Weights of a small GPT-style language model, trained from scratch on English Wikipedia.
Size: 14 layers, width 320, 5 heads of 64, MLP 640 SwiGLU, vocabulary 8192, 19.6M parameters.
Architecture: RMSNorm before each block, rotary positions, no biases in attention or MLP, untied embeddings.
Training: 257M tokens, 7844 steps.
Each number is 128 + 24 x the weight over its row's rms, rounded and kept within 0 to 255. Layers, rows and columns count from 0. Numbers have three digits each. The size before them is the row's rms in percent of the matrix's.

# up: layer 3 MLP up, 640x320, rms 0.0487, rows 584-612, columns 0-159
# down: layer 3 MLP down (transposed), 640x320, rms 0.135, rows 584-611, columns 0-159
# gate: layer 3 MLP gate, 640x320, rms 0.0505, rows 585-612, columns 0-159
up584 100:122152137106150146137118089126138157109122104150139127141095101149145165108103160167148121142121095085133144151126116143130097135143137196117127146142099169074136148096098175123108116117156143114079119160123071092111119132118119124102077103128136159130113148116128125108176154147141158119140092140098107160162109135127140097123109101127121100143145123123152075107150128140122121111130161153129119139154141161120153114092122118174114123112159183099152114107067151129133180143157133
down584 091:138127152111138106119148126121124110170155134114151120132127170141081115147148105124113110111111128188140111086155168088123139140091140084129123126127138113183111120139124118136136141101112111111117139133155159149124137107145118139148166138086099099130118132153121107164119128151137155114127148164153114122126147143145129168124142108111128111125106127105113160143124145141119092141109130077070148137143080119125085134150138139088124128111111074134131152139174133120085141140102160
gate585 064:132120118123134134136101131112115153147118100147153149133083128144128115114091121119131152114128105125131106152143164128067093103108141128105147131147148137123114124172151130135137155148115164098091098116153123086125186167121172091117122165125134119181143152180146116128152168096089146088110119130162108120141110138130115132113219120162133110169123131123092186150140152104152105106173145120175120151121103151125129142127107100154091132129142138122129132113176102128132126095130132
up585 114:101156123150123117137115086128164120110160169074104161138093147112181134106130064122133143157143125108116122149173103143165141104127156128118138145163145131101117145122101157144138080140189169158108114104129152098157099100104093132146117136139124123110188094069146171072162163127164148091106136087115109126104136099140113105147102124125122109125115127107128131092130162125121134137104160114097141159108153169132117109096136103084168141137147160098143124127094122118161134144111123
down585 104:126147129148128121129114075138163107120186138077102150127100133081154106109151087086139133156122123099097144138160117157160149091120150134106133140177123117103111143130133156137134087137186149140097104114122146103158100113116095140161117127132103122125199091085164185067166162108138146107096129073123120150101137093172120112152076120137132111123132130097142125108135163128119150151111152128083170156097161166121115139093100099087174143135152137094136126120075117112147120127140139
gate586 105:116113153143153153162075101140131140122089094076120148115156117119114125161142139091119141125118147149102128109128097149143098141107112139125111110109129107113101138103118188173135187126117110153131102122126133086132156105123118129131115121127124126150132130124107128115125121082113117156129127099117113143087072123136103150146119161093147098156135143133170114153160125092098157129110130166085133158131115151155130128152110130127152180064081153146122120127104155178118162174142156
up586 104:128168135121106089124162147125143105113117098102124129129089149156104174077103125144112118117135128087148124137124103165164156156146101096140121146133108103109154144162114123112108087137128135123112124090126131134159089089189129134130133142132131121152158134118182118153101136132140111130104151068132124095152143091126123146123093132156129142136129137136114164121081104149190096139130097097155146157133120100122124114095135075121148099124117116144131105115142130058133106077107133
down586 106:126118117109109152097098126105115138128170150175150094133117126133163117107148145172160128111166110148140135120127178091094148098117131164128144143139105180162133100092130081140128099139112118095115129132117119150068110187110149124137142105124128132143129148127107159142138122146117169062118135173163131138117179146118142105129151113155137147115133117133083163133097148146123129138167130143161121096104114110124106117148125146141131073152187132093096154117154110144114108103118142
gate587 090:138116110118099108153139124087112114166149133107141118101104116145118137163172160141148101114078189128128135145109129119124107152103118174150084109093122150095131114148150087132173152118134116170185109113175181124151098125137102169122145111165099121132150149142141131084114105126119072119136162132147136107193149147087141123132123138075091140092140122156132146146123130154142145112139119179129108173114117095117172106105141142142079124126120141129157144092136111102135129161166128
up587 099:146135120092137151101132130113107159172150160122135087134138084122149113117106103124143130132136146140123146149137143106146132137141138131156153158124160128082148125173136176133131151189145130141147186108131117134165150127135144081101081090092157099089155143144115124082136149116122153141186164129120153088119130123139137103135151149108129156136136127140130152159119114090144143148172142118137135139137103103120108133159132115089125145124123148106131135127127131131141098132153134
down587 098:154141110116137113132162134110125126116097103122125140093107122129154131112184162148153118128143150120158155140131100152120125123075127159142093105136117150122121163115171097121142114104165147147154082121136185126117130155115110185138169118135131153133144161115166168150098087130125095124121171129157123146161133125114136155133160158104071122096114106081111120090147121156118129085153143149155126137085183131142169149135133130161101166103124118126110117093134121158112127120164121
gate588 147:105112109111115146143118103135164109139128136135076118099123103099101082132140146110159122106118119137143128161156128096111090138127115141144121123085094150111115137143130176170150128094136099155161158097149137121141143172178105150141134116155159079110134152158094117174099077157121159152128132146108100156150117148109179150143107140102160096101140125106126136116155114147153141114112117101155163112148132117111104144132188116156143118128131113142121136126115180132148117122128115
up588 091:119131164117115138123125094130131120116141151087108104101122105116186150150128138082132124142151147146087135139127123147127133217094107152111122123077138140140091134120136161116113064124116148127134122123146157136117134127112114138108121110123164137144158122119088159102143089107129174131174123119096112095116140134087114161075068129129177145148118092164137091121112134132124108147066110127103158101155093110150086118131140093124166101108149113134170117163115177142117113081101158
down588 120:155111141141146112124110142123068121145117137117167134127150155141139148116140115125100152139110122133123120121092133157148154124148114129113138144153149143121131126128114085100109128172106160084085103134134118133108089118073155110096126148088102176130131113108175142100172163097122141123160132110155148110099145122122063119089133104136086133159123110177138102140131145106084122163165146134101117123102146127139140134119092150082115144141148160113144119117128086128099142143131136
gate589 109:127141112138116111128137103127133114180126101127128131121176140131151140115124103104134147089206114064114112127128136139130163123103098151141142118110153114139190149114103115144123104134131132103092149165136115128122178143142161153138090155118122113144131140160100114148112126144108157126136119106138152119115144138104168118148090120149138163122130139086143107158102126131137100130079118137110173062102106133100113134108139155096141163095125185146129143117096110096171133151114136
up589 086:094099182099117106123117155103171144117103094097135162132136155108165117133136123110148170116159120125188133120099126178162106143149144104126144075137118102134148159100143129100122080131073162111112132125127121140112152099147136116104138140112097144158107127138124101093117128099120103140117116123143164123113119173138149100131129131129118165156138124137145154121114111148119138090111119160139144105140082130165111172102136111126101134137121112106101152133119115127097128120172135
down589 100:093126133123114103115097113115147127165088124116128150113149130133166138121145111097128155092205091090152132148136133166135150153120124116149128104117147125138183142098114135155106112156104135104085169155137113127128165121163160161103092156145105117156129123163121093143119150131097164134121114118136142132082145140118148110153076117129140164153119139110151135136123131149132107108096137146090159051130091136113117143117140137093115131103129176134109134128104086114142137144121091
gate590 096:131121128144085118139090143121111143114126129141127114114129099141134117150117113100135110161122083164138135124121123100119134136131173147158089130158165162145129127082159123117147170119106170154168117122130076097100189103142137119117110110120089147131133136137134111098125153148110120108131137137090121123111165093129087145159151132143085169139087175148161191110119119151171189128107154125123134156129165112113176101065135128130121119136066099142117113143141122172120181120139132
up590 090:176148145142140131129113111129138102097141156155157090133116149127136158129168096126085150070069153147159134116160132153121126129120140115088163131117108120107144112116103128125099083112176155104126130123172124138162098096140144142129117100118132122164139137111156154139138140144166119104093166095168103127134143103146097114100170107179156114158104123162127170147127136107125124133130114073148100154117112143151109167156120075152141110130126127148124153128121135119100119146134131
down590 096:143130143118116115130094128132134108116122147151151084116126097143127168158128098097099129100103103176163127127137097097126140117147147139117139141141129143102131145098132135107136134121153175096150106136134078106128162100160153140115134080123081142135150127111175112121153156146104125078096157095130125121134148104150064136140180103170171158146135158182171162148111152144161186171128144115122136164110151121126144107088142112131139107140080095156135090144120117179102178146129146
gate591 058:084076057104112137141123137115110121166143106131160079140154155133104100088178106095130178168133140182141121168139120144151118121107129124125118137105141111112100140095147103135147139149135138129123138115101166143143127135118123099195116126167151128147134111172148128114166138128150163171122142131201128129169145129129155124137142110095120152104123132110123112141127118120136134064121082115140120130077152100096125150100106107160130100162142167088164161108093132143093112123094136
up591 062:113164164125138113095155117168162088118136154124084141112143139137114131160123134096112112135128116138123127141118124157090133120101121114135144145104140157185122152144100102110147086134160134141110164142124136103144147144113163146104090114112127117111101160103140163096073131111119124108099110150146100122111094116149109109092124158128155149177121124121131169101120136108101157120101176119131103130136096173135125119163136129088156132141096143138122109103133138159182107135117125
down591 070:100130123111101147083138114143131110135146105164129130140125135136112157125128120069146143130098115148137110170130094156109089134115157113092122138113133119150127172108127142153136128119155114169099105130088123147155108165087118126141090111146155119133124129094124171123134160087126160113089127147179160130149112115124143107094117130114135146152163121095130161171167122103129137121113121100137131126095132155104137121101113128118165131154129177124156115097129169180093108147100141
gate592 067:177143151118071125097124070099114166154132111136141152119127130166120118096157122120140139155162151111133120140126080162131089133173088145137110132130141119131088103145134134101142113144109133141149112145122130118104126130118137096169145142072139148120101150154124138091129056095096136106144111159134126133081137140089145142118143118166146094128156100112142139152093138151159098138156154150152124145120127124099118160110095082127133134096146154101119120199129154121108105152097115
up592 052:148153114107140128123169100131107144160106146122095111108086136138119150092129129146138122113109139113095136121130093151152104141149128110110126115130125085124120098159116102115108112154175135125151136121117144099094125073120100058131167133150118115139098124161129145098144113124133129131165127134107131126129110157104110137103155122149161083151152103099142153196166122125116119123133142125137154140128099098159116154125086113099138147096145122123130145179112185100113126153135124
down592 067:104141098154154132168128171136144142110120111134123089112115120072143173143107118139123113093099109131131151094093161107090148118115149114103120133138114113130139121095111128146126127124174147159127165130141147135155114070129124107089123144171115130143156106133123131145128168133153115171139116117126112119197156115156099103125116118107142140152111145137106120167192103095061110099147098103126154116156140119182130110160144150120155138142102085156119129088125134122155150103141134
gate593 070:135163152098173122116141127137086098147112122122106158130166095103163132097122146119111117126155104134141085111124110123126143108165076111143125099169121133097105137113119105095129137088114147157147123094106130140127122115138140148102114119131090106104116104134151153135123122132150105178102077116124144134165089106110125102122135122148140089091148118131110122110151151126152128088128130144140155123076162111141118087145109091135082101117104114077075128145124145095130169100130081
up593 074:115138092130115083120105164161117137120150140090159139107157120093138119128142107163123115138121083152111111128153138136088092110140094132125084101156131133118137171104110114099120126122132131151089122126117140141123156105132111124119117114117116157120116120104158128105139154135129153116091121123168100115187122148194108129165148115119148128130098104147104174171137117118148146091138104162154110170123168093092130098133149112076137127128098137110147098116092151084152140102136147
down593 080:120155154149108117096137163169183107108160104135115133113121129144180097159134123133119073149115112139131140118146124133121126107159115162103114112149098090114132141087131153123099129086150119112119114100121153118140132143150134081166094137125174154126121122117119111103166120140133162154102104133177135108159133151180135118150155119132123156109094083124125146127116116111142122084146122167130091199167128085089145143127124130094158124143103119137134104131102135088168111104173140
gate594 117:104155154122149096122094122120156165156131164128163128148145125106163110091138117102139131145137115152127117156140146113157121106114088109093079112125165150112121142157149140173131137122148173105123103109124091139136124135164144098140133104111130146156145126145164124085105097117069131083145152124102162142126071143147134141145116144159093141128133156082129117125137110136084130100090163133097098076146138151119083142124113125123123162101131133069100143109150098152164131130109138
up594 130:167156154172116104134116095108146140101117139108153098142112118177143160122124126112138114122157106162154164138155197129099106133142139134119134160160160093120123135106118169167133142153112144123138143139095120109130158149085137142122126099161123170090133126133131151119157118131134116149145130131178137128131087133132116147149142121132128113135111105163082066164128118115148136134145131094141107162116103108133126091137157131173152084124110180114176112121125104123141112103121140
down594 117:142164161135146090109087101109198129126117169133148136141110109167130130120126122111127104118129105163131163157146178122146099123138088111104111137142153120106112159115146176167131172156118135139113124108129082110114144130117163115117104104130144156110159128164153147091138104128101133132146157123177140132140084137126108187174140144148104114138136149128065080149141116127095138109112147125131090098120102111117105097135131143138137113153100151087181114132147093135143124117118174
gate595 077:098141154147129115109128122131145069122127122117140117133134129165100117167125111124118115118084167134129163100114100125131138089091084125116145147122150150148135117125136156158143095122117097130136121151136087107098092156128077119139158132188172128095151140092117137122148151150132114098151136084104113096114161143102133152106108116097123130137103107151158095114149150091131137107112094127084134137152080157116171119093120127103142114129143142106148135102114120136095181103122109
up595 116:103123114138168123166124135101101122117081116138151153140154101138138123153134132123139127155180141087120129080145138105146140127100077106149137085124122118115130116148116103131141162095097140105093084163104129134131109104124145087112082159111122148194107121132167129141109151105139151123097127124162169082103121130101125132120131119145135105123104118110129060126143057159140124109135105142120122159144133142134124141152100093122086106113135133168120157129099142133068145125129120
down595 100:133122137114097124100122101181147127135142129111127106119102172121135139109129136147106127125098102156132126165111121150114112120140174142114132175138129161135120117087114152120113120165150136141151168111140148121138146159111109164150171104139111108072171124100112124111157127126129115131162120115115115165151128128152118139132120146119127160121146160152135185144111217086128117165154126107162141077145138107113131133116159154117143156113137121070147100133143109098175106116132140
gate596 066:124158069138169091142102132119159125141120165139159150152136175120143124154125124165126094144117131110143099171135127177119172154140186137102062132137139115115173152121121163124132104155154131066137118125126113107126129122152129109127121151121133128127153140155170116074124110116102135153095139147127100109110125126147107109109140100112158105149123169153090109101132151112082084085115083171116129113086139107123119108097127085132114120094145167153126116110140083144120170098089108
up596 120:106113184140159166159118117107118151134127155124121149141145132118136120153139127101167099139171110162156098146100134115123115164104137120125091125156152111153093134141131066099094123118137102139117147126130095150129115167137093132152139106087157114092128163149122134119095101094134082101136158117140120128100128150161122141131154121145115086179151131137102098106120158132116126139109170152133094131122114129115142121108094104144107111135144122116092117109124159161115137089135181
down596 108:111121174125153185163109119100140135128128125126124152138157128131130145143144102099165103154156117162144099144100128109100118161117138125138095141153140108125110138130137070122103147119127077124111160129111088134121117159125073131169123115108158109094131167140138124120084118093146092106140134121138096120099141152161124133127175153119117077163137126149096118107095146118120118160047177129138106117095121125131147135088111112155084138139144127122103122120111167165126132101152169
gate597 139:124163126123135085127106121122115115084076120151146112128123160147119137152115135137124112125086156120142079109147134113142132153160136154173118129172102117095103144166177111108131096078149108119150142155119096119128095114142135163089145123115144160132141135096151132147152146158161105107181108111144131108176125148154096130175097131138144127124156159138138135172116146131080154150099127075107158137096073146121139124108103121134141115126154147134174104118147124070129138120081133
up597 101:125137108068106109132144105093110148153152141133140137144093129153117097112148104134120135152126103084143131145097123112142111116139158099135093119163147124136114126092148107102158122149131171132138124096168099139109124118120136073136138150115106124100133113155156095103117128065109120161108115146155164143175094140145113087079184154122133145099102176136109148092144121129121156138143181123151070129161176145164138132109102143103100151137134108145084151122177134154131152113141097
down597 126:135129143147146104124100104094132113095058143136142099128154151127133135158152147117119121151133168127162081110152130134138117175166123156174122121174109096124135145161168121108139118101151100140131150156117083127140099092128137162089152143088142146133151143101173140160157137148169120090163111149152162114166145154181101124179104147093137165127147164127107164117113154141112126126102136111115147130106074138130132119113079135130114115123163148118180134118157112103132141115096131
gate598 104:131135122104143125145111151128121078178128121124111128156087161120112122122094132127121120143134145146094140089112107178151185143146131148148152134075143094178168087141117123112143127114093132190158072161169123154115135101124113169137119179125107129126110087086140118141147094120122114141147162123116133103119160126053104165116151109189171172141157122150159116126163105136131150116117125129096117110130154150184144121174094131157132084153134110123138154109098086123152115165119108
up598 085:106114134113130125140113131098148089126112139119108117105130171120106130173130155149088117109134114146093145103135124128089155140146155101157113075102112137189116106131129118140139101108119121171162131143134128147150161131148095191146142097112081170145163121122139142117142111144132145100100077133140143147115159084069137114108146109158151135171184081139166119150134094150148105126111152113120094084166157156102177103138114111118175141112182108103136095179093124138137105173090114
down598 098:120138128135081126145144114159115108117139112122133112100153087125125151122161097143122114127114135090121124142130158113102093113133154111121091118155091168139106154148106110130118134152154135121123161096068123108146123150141122097134135123123133120158130147132107156140101151128118128121136094123110100151132143117174159075144104129098111081131064112111083133138115129160101095165154133131151155168137099144086103114122173149116140169107152135143134104153124164107120158108130144
gate599 085:150116136120194096150136132160112152111096088113135165129123138149104113133158134121121118144093100135128117104074115133161140104148164116127143153096128117141124120122118161154123127118148092118148101128098121152136096116167130127087113093110121161187086148134099151157129158169158109077130127092152136172109126116129140119119120142152136137156127113149116122118114096129129108126127153073125136113124081154115150139122140138150138118079147101144146132110087109117112158154145172
up599 116:155114126138124113159128089111191101127128132105142189150163126160133127168086114124156106106135115141148107129113114130126128121152117127118108085151141148137139075145113112166139114158122110120127139106162092147130152110106111128153148154115125069132115131128077147077145095106125126109116135133118135132129159120140116132118114123097141142146109134105121133121142148116136123088171126125139138122136169141179122147155146150113155135148135128102135203149122109155136145124119159
down599 105:131141168100121159075146171136095135138118126135102088125110138098114138089182116123125163145120113114126123141148143143139110130125137127123127151108134119128101177106153155118124131079132172127119124156114148114135110143148145091144131102097113176122120105134184140153087160147116130155121115146131123130120094127113126135158118127149134124121123156178116115119136105150107144131072135154118136123110098146116119136093143114139087158123129156160098066088164147107113108139133107
gate600 089:130125131101103071129166095087144109156118101147128139129130115140158122118144127136149129104125137088147091101135113127136150123107125166138154113149111152157180091164141135143068148142106129160171119152162126113175117120127114162093150134135056112139164140122122129153160158164129119109101166113147138123167122163107119114138123153118096153139105142130133145108099104125115086158087155095121122137113113098118126119113163094148108142136119151142115140136085161108136128124110153
up600 110:139138145149140088150096098112133129080165111119117100148088109130125115130166110159141119104124123141157135108102131111128128094114158102108142152131157102133171124149106139126128160140126152151142143144132157114166117186163190101116137101082101142118137180153116149133110108134155152098103172171172082114162085110123143098133107162094116121111103145128175114112099141141126147133135141093147113151104125134111119142105125119143102156125131116146090129154110164116122090125106121
down600 102:131134087119119134118138127145096165161101163176111128093140141107161126126122168118145139149139155121109105145173138126083165158150103165158118113124100146115115105083121135141104122162108137103155098144155101137109174117107082168143119196164150123119127095133149103160158124124118076159129111109083153140100168139165100136149131121174115134141102100117120115138137143147124085156123116145158118094134146122157110128143148141113135062115089145166142124091116130145126169122134158
gate601 124:120108142102078144125114095141195086138114123176152115115123108040149122140094126127116158130137150116146118153122113127126138104112121136157175125134091131158093136135139145122103173105121103112102148108157128121147115127141080135115125113142153098158086127143106137153104139113152102158147100117118105138112123107086140145120103086116177085118167124111187093159125142101131117109178100092147134097099112123087141138127108106095150112118116127087107136149125107094098149101112126
up601 118:162138136117141105121180122135134093176108114147130189096060131133113104152146112118118126111138129103136084118161136125139175150189153143096103120147121118108141099115119139080125109136126179124138143128153147155124132159149149178123149159169117102092125146120151120148153106131129067147100109116150136108093139106107093179078110120134134129103156143136135135051137129130142139178127122134154120142102102144147145123130112119143134157129114148134154145102138098154130110149138137
down601 113:156132125094125114123121111146203122185128126133135149124107083075120087179104109126107154138145139119127094131165133116141150145143149164111129137116125103126145146126125153092107149109122148121110140143140139144131123135156143144139134149173136115099103158143125137119122147102131081157137073131150114110063125091059118188082128081172147108117167133072157116110128169123150147138164070131208099111107090123101148097147107136131163104125104112101147137128172083097109137146109109
gate602 123:132118129178107124114125153099130130103134114076137140133143140090167150099149144090130090132189148112082150135126174091129158148148132130113095104114142146156102120144152130117075162129113121093143155117116147102117114162112109139188113141133205171155116108103157154132139086126117147118127134135192138119140123076145085144125117126065134149168108139144140156129161125173120148121128110108113121142145146109116114103134111118128118135112128123099131152133148083137139140130127133
up602 086:130113091100118111128097112147134124099101065163137114156094110153149098179137175092116165111149096103102107114097151138142127152148145135146129124127153148124130106152121109145155131098148107120148084165144125128114127151108121120113120067139121158112072136158147166144125139081099083162146074114099090144118124130068159121136149134105134100132116084059147150102124140157143137120105114089088164146161123116146128122128143114125114158145144158118156121114130144130090159113120088
down602 107:118127123112155125129117108159105138140104173165100128108114113146125110146135100147116160120079117121163088124116081172131110108116120112170158107149098117101167148120114124146179084109137145144116114116166113156122124081139151104067148132139036103109131144135084113132110159104115135147140134121080122125108138171110150117142125148173138126111132097107121105138125110089124122120161154130117148115115116114127159165147141135126127128138102133159108090131113154129105127115139092
gate603 097:108141105137112129108134089133132097112123100128118119162178141163166138121136135129097164117078117127111119110129141092153124154108155113132100171134153117152133140172096134155109113130148120156175116127153163099145121096146113101133131095116102115072138143117100134132150115111129119135131103124156134133151138122121115088180160144109131122088147144176136116124162162155104112125094139099124153089142062125127153084105140109100127126150095164091117115173144129132156139146115138
up603 113:151139156121125154109145158094119112140102122095144117114093113111077126124086122118146088134186138097137138144152134160086117164132104173127166077112072125099105151145133092106125104156121154136150146127127079142120160149131142131124144122137154146163128105140155128113119139165142123158153178153077134131152118162103116123075109101119125163156132131110101161097099103080113142115122145167130116102146202111116110200169118164163143124110135121143133150089129094161095104122128135
down603 104:096120111125153120132126116149113133115133145152126140162189121154177126138154115149135171111103130133117099122111122123160131114143162092119100179146203117148150152132113186140128148127143109096120114133133169086145081127143087111152113140121086095100120140122078140142128107100087161106083103103217157125115126117143104135191123154129137120084124135166162124142167152169145145137154121106137123135117077129104154061089141107085110115147096135111090126185134137107144140130146128
gate604 109:105098108101112101128144112105109117099119145136111130159120139150121101151112082159098165141134121124129123132101162119125081133145113110128109090099068135161115106113146094113127110118149144139065119151153153119155109112122160102117122133097145158126123153111107180156117158125111134071102119137127110189127131148151148087106150150126127159168106074141091138099108115137122165121123184089127121133155147169126117123135099134121163153069170121117130124118126146141123137123165179
up604 124:148125100146115175091141132147170100150154166101138087153148148134122129099101087155148154133111121124135108147104110175122137151141115117130105100142121097120169110135147152141095123159117153127153085135153089143137127082132140103189155131124141128121139146130127135113083115152143100119168132127143128102113153142080159167121101105151109106117143131144070161112132116136135128094186184122123140131145150121142128157155142118109134139136123104125140085139113083118105111147117135
down604 116:147122121074147094158112158132118137117114110179131131146127145140146136161137132090084156133122141104126165111116102098139127124145159133133196167127140159145091132112130106140146147101108117135097130141106141128141117152127116103121133117154101123133091142118100108153138156128128167148103108108095166172119091125162075065132156120098170140110114146128156081129119122135125167173054107171152099163104123130110103146073079152151135114129145131140147136137159164124149158125128126
gate605 093:130122167159147145087124155117163101167129139101123119145141128166147128154118159129098158173119126117116076074188122109073059105117132110112136110141126143119108141123123116134158131127087128110096128109138092131116098106116143080150137117143142151141150145123078107122124155115105100172097121131149155143155140116110135148070127119119126123147134132112098143105153102115145138120158136135078136162095204086064101078120130151120089154144126158075119149102125128114109117140143085
up605 070:164119149105133124116117153182142116146093152134121120132135119125170119138124139164158130107098122132183155151142164172106141109124109108086133109107096078086149132109110098146147115114092128138130140095141141111133127106138138128123146170076138136143135125089120118125114119135140121112149187168163141142094112130184083127132162143133125158148172135085133137108118080101121120137139164151145102132111141127129123101169136120135120152170112116126136151140130121146105103110151128
down605 091:143140161143138141089125134135157086167124120136130120140138109183120118176146156135106140166119144145109084094154112131092082105124120112079131129137125148125123125108146146117136143112087122107092110109127089163117073125110134081125122102154134151132139168116095137131141156114102102169111125144134151132170148125109118184107118098104134120147133124136103170116147106116126141142110157116067138157125172089093112091121151143099102095147126153102100133097131143110111129140116104
gate606 168:163175160117125092098138122130130091135128117173134112069114152127087090121121121078129114094112149119132099127115164143122148105167143164107133058154132078115123115144136150135122137130086081114159123131156131117157117126159119106121130144092109114107115096135105142125141152114099126149121129131150149180135129109130121143141106115119146117153132157146106172100131129143153079114115097184106108106077110110149130142140140134179121130133118129100119196090142070137090171133166136
up606 111:158134122094155085122097146117150121122124166166142112149071135108105129173101072150128155115130136158149091115141124140104118093146113151126090120088147120127152160144148163157170172152118139106137103132117143171139148124134123083129096078136153140111110120106131125133111154156088152127137137114138109088114136151127133136168121132152131164095097149145124151153131096149173109093157160193154075123105101106195119134130112172154147157102117129119155140105152072170147152131132104
down606 121:176172138111139108100127104133108102118124115169115121098111169135099077135120137103123107104111145121130100142115171124118136109169159134118144083142113099108097105149141123162131138138092083117145095145143128107170120134164115100131131140123124136108101083136109146136160148117132135135116133130138111182130132096137114137116110097104125131140122149118100164088123157146150061117092104169111092100096124142137120180132150139170127152113133141109107176090124090145108172141155109
gate607 117:082156124124083115105143125121171120088147106124135138130162121133091107150129120121117094136118093117119120169116148144173152112145163124107133107153132186140136144075127108091111136149164138128127123135117101182145120137164095101156135116161150161079095166124134147124135097102123119149113120119084110153122152112089090126184133103117123127123119109094124142109143135096158141071134127138121123099128123132159126135111168121131139132149118138114102124115117134194155167148105158
up607 089:111116099113133128102146181102144137112162155101118131127134094115107111116136154138122141131132118173164107139109150128126141152140131150197147126144119142108098135170149105107127132137132146107102093153121144151158188093136150103154168116118141122138137136147073102131096101147102131145126131143161150135113097151134131160091165112152140170084148146155122103104132123118117110106127144117130105149110131165131106100104115167097099114079166138101154125112120095166100117138111156
down607 104:130125125124104114078144139111152151091172129133142139113168110135094098139121097161120120141099106140136123179109164186158158121133160125113156128137144185138119156124146116117113121155167135106075095142122120171121150148145142095181148110146132129091123137093125116138131111121128139138097140095115100134134115147077104138129168108128157138077126111095113126114152119115155147053128135145150128107123142151163123120120138154128146141122115114120098120096141134193138147160114159
gate608 049:121117089136117143148115130138110153090128127093135170147166132148151127175099203091132152137159140164120137106165157108117150102145116120121114118137138118138102137133127098168157144132123143144104110141057151149102128107100153131103138144115140094131119164114115079094112152148119146085137091096163096154143124087111110141087147150097115139128118152115127149149121115169107125116144165121125165126168108148113131120123137133108132151111104129169098132146112120108118126164119135
up608 050:128124144135123107173152130134168135107102081057120103167107119154126117128094172160160148116112115130104115100149122140135130104165115141117074104158126100105127110168134095142137142137129125143163118146106188161125135082119124144112107148159163134162139121104113125160096154141121126120120118090112116140142124094132144115101102158090102176095109121124150096101147093128126119129135145125129175087191166099108100116109127106098103105166098162120122133142082104124099159072131160
down608 051:120175143174153120147145130071131102148124118131125137095138108142150117096126122110134102112123104150128108136114134142121096143154148111167114148147118141135128151169127163105138169108151119140092126155144134150134158141174089133142136121122116116113130150146126085121133145115116110105143092131083163161133137141114095098110120140098141105108109133110166114123157104084108102133037129105145123091125134149093149148150101132137116130111111135119147124118134121144134139111092147
gate609 124:127148143141129136163159112123146108068156134102110110127117112165165147150124136122114143092120108129116121126090128126111136071129107122120101103116119144127122111143150089138109132136155130114174114125133121129140111182069139142115147101137138138126132135128110154098105111153139136129109122116083133129087152153104157148089103122152134107116090131108076103113109131124117161121074141101112154148110123133146121106094091099187126070138133155110114134113115136114149114094104112
up609 137:116103131097107144114114155123154149147126123124104132165145112117141135133162132137095138085095124113123137100103159123151086157128140086109159140154128108104130128182061125113119078138172144132125120124084112106152160106180126155109116114119107150147124102115096116155080149166131145097147117120147163097134120099105168080113137129104089185145110110091113149114153089144131175131179135131161119168129124144116155119167108122115137187151121083138115124167127126133120152160100122
down609 125:147110121161164090170088095154154139182118103138138124125127126144108078119109121113148102143154121145151102166172156119123144165177127149174106138125136193157101117103152135174105164163073127123107130114135113148128133094129077113140118166145151112147165131128136148125171139140125125128138117151130101134107123131110113185165115152148127124131144167111149130140137139105158078120063120102131164074129142116174109142140199147117098089123146153135127109088106110140142100142146131
gate610 097:140114138129123149102187169147157149107136080145121131114161119138110139085128141154119101107109112159113127126116140135145095123090136158166094101124122158115116108099177111101109099112132157129140133122158150094152142117191143160117178114113088127118127138095105131117142140183110096116087107114118115159107158152068156109141097140111151119131102115132171158148157088158124139158111117095109119130130093105116119109087104155134126124094116162128096103089150193122116154165131147
up610 156:132115142116132085163144151144192164108146115135111113112158113202113117095159091114126153117102142138131158060077129171086106145077119103113088114157152124141104102141133134132125117157063136119138103122130118184089125133157154151144144140153099099122146093120158177118149071103079116112111111109140137143159161104078165168085088136119138123137150112129115143128118148153145132139116117178108135123121138107138117095116108169142108118145106143130088103116138111132098136128106143
down610 114:133158143156124145118139089102074107156109142106129170156098150067134149140113162139132126131170130119131106182160118087180156100206140116099158148111113136121153146148123136126142145109176142138132144134110142089127121131107112096109077148125149147136147167174129075132108200134170128142128158123124140081105085131206081092164164129129107131130096145147146099123139128115114117100168137104139140121129106129140142173150143112117142134108124084129164159134117117124152127129149123
gate611 115:141131133186165157126150131120105144117153152154126109161108147130135132154141154143122161140141159154112134128149115104110187168147150160187103112085103120102093137131112138124132143099109154117122126143113154136137168158089160121133118112123131108141124098107102114130115086121122168105127096099126148099101105136108126122126102127099169137111146099106131169145157151129142114137114128118144167097117142164130145151130108149135127118093122149143139123160129111172138083094093156
up611 107:178068113140177118135145124106146125129102149164122143137123131108104166134148111124098137131146137133119114105119105112092132202154152150153108134137109101091096142110131150117129095143109126158102154135124165126152144130111170111130141109120143132129145113112105148126125088096158134119133096128138138117109132104144122136121134123123172149114144104154127193084127146138146160138126150111151125095120115181110145159135115129156147106144110113176095164137146137157113083127144158
down611 126:122123140181131146122144134161086152121123133101154109172113148139151099166128171115160139167127127139148068155140136131113147156146147159150110105080150151087114131119108106134116161068124127108169127150111128119151145140079126119153124113136117091135142117101147097118101114168123186141114059097136147106134118110147100106126112141103151146125127119074146150162179150151151108103130146130127183146119161122112128145159138146108134097119139136133117135138127120151165152086111185
gate612 147:107129123115074138147100108159150125119131128138131086100138155143141115104144118137142116123110132132145134157154140148136148144158098163090112117157089115149101125123159128123096114092130124162109129095153131158123136120147111133092129136127159136102098157074124084105156136113114159158141170140147092134102112155123115151183119122117111101118126139049105082149118110124128109152064085129170147119127143123123110134112157099120144137160084127079123139101117131069133140173142150
up612 153:123109116112133143141096174119130131123176151103130123131086115091156089142140142124090170130123129164134123155111129093138150097154126112158116132140177133113096152142125127125131142142113133111109116148077123154111096147099125086185130142117161098118109113138151153164116136125142096160097133118118147116142147144124119127103101145100159103108099175171137135128145176142130135078140127149128086133101115086130145150119108165155109140094110179118115147102100128200144165078111120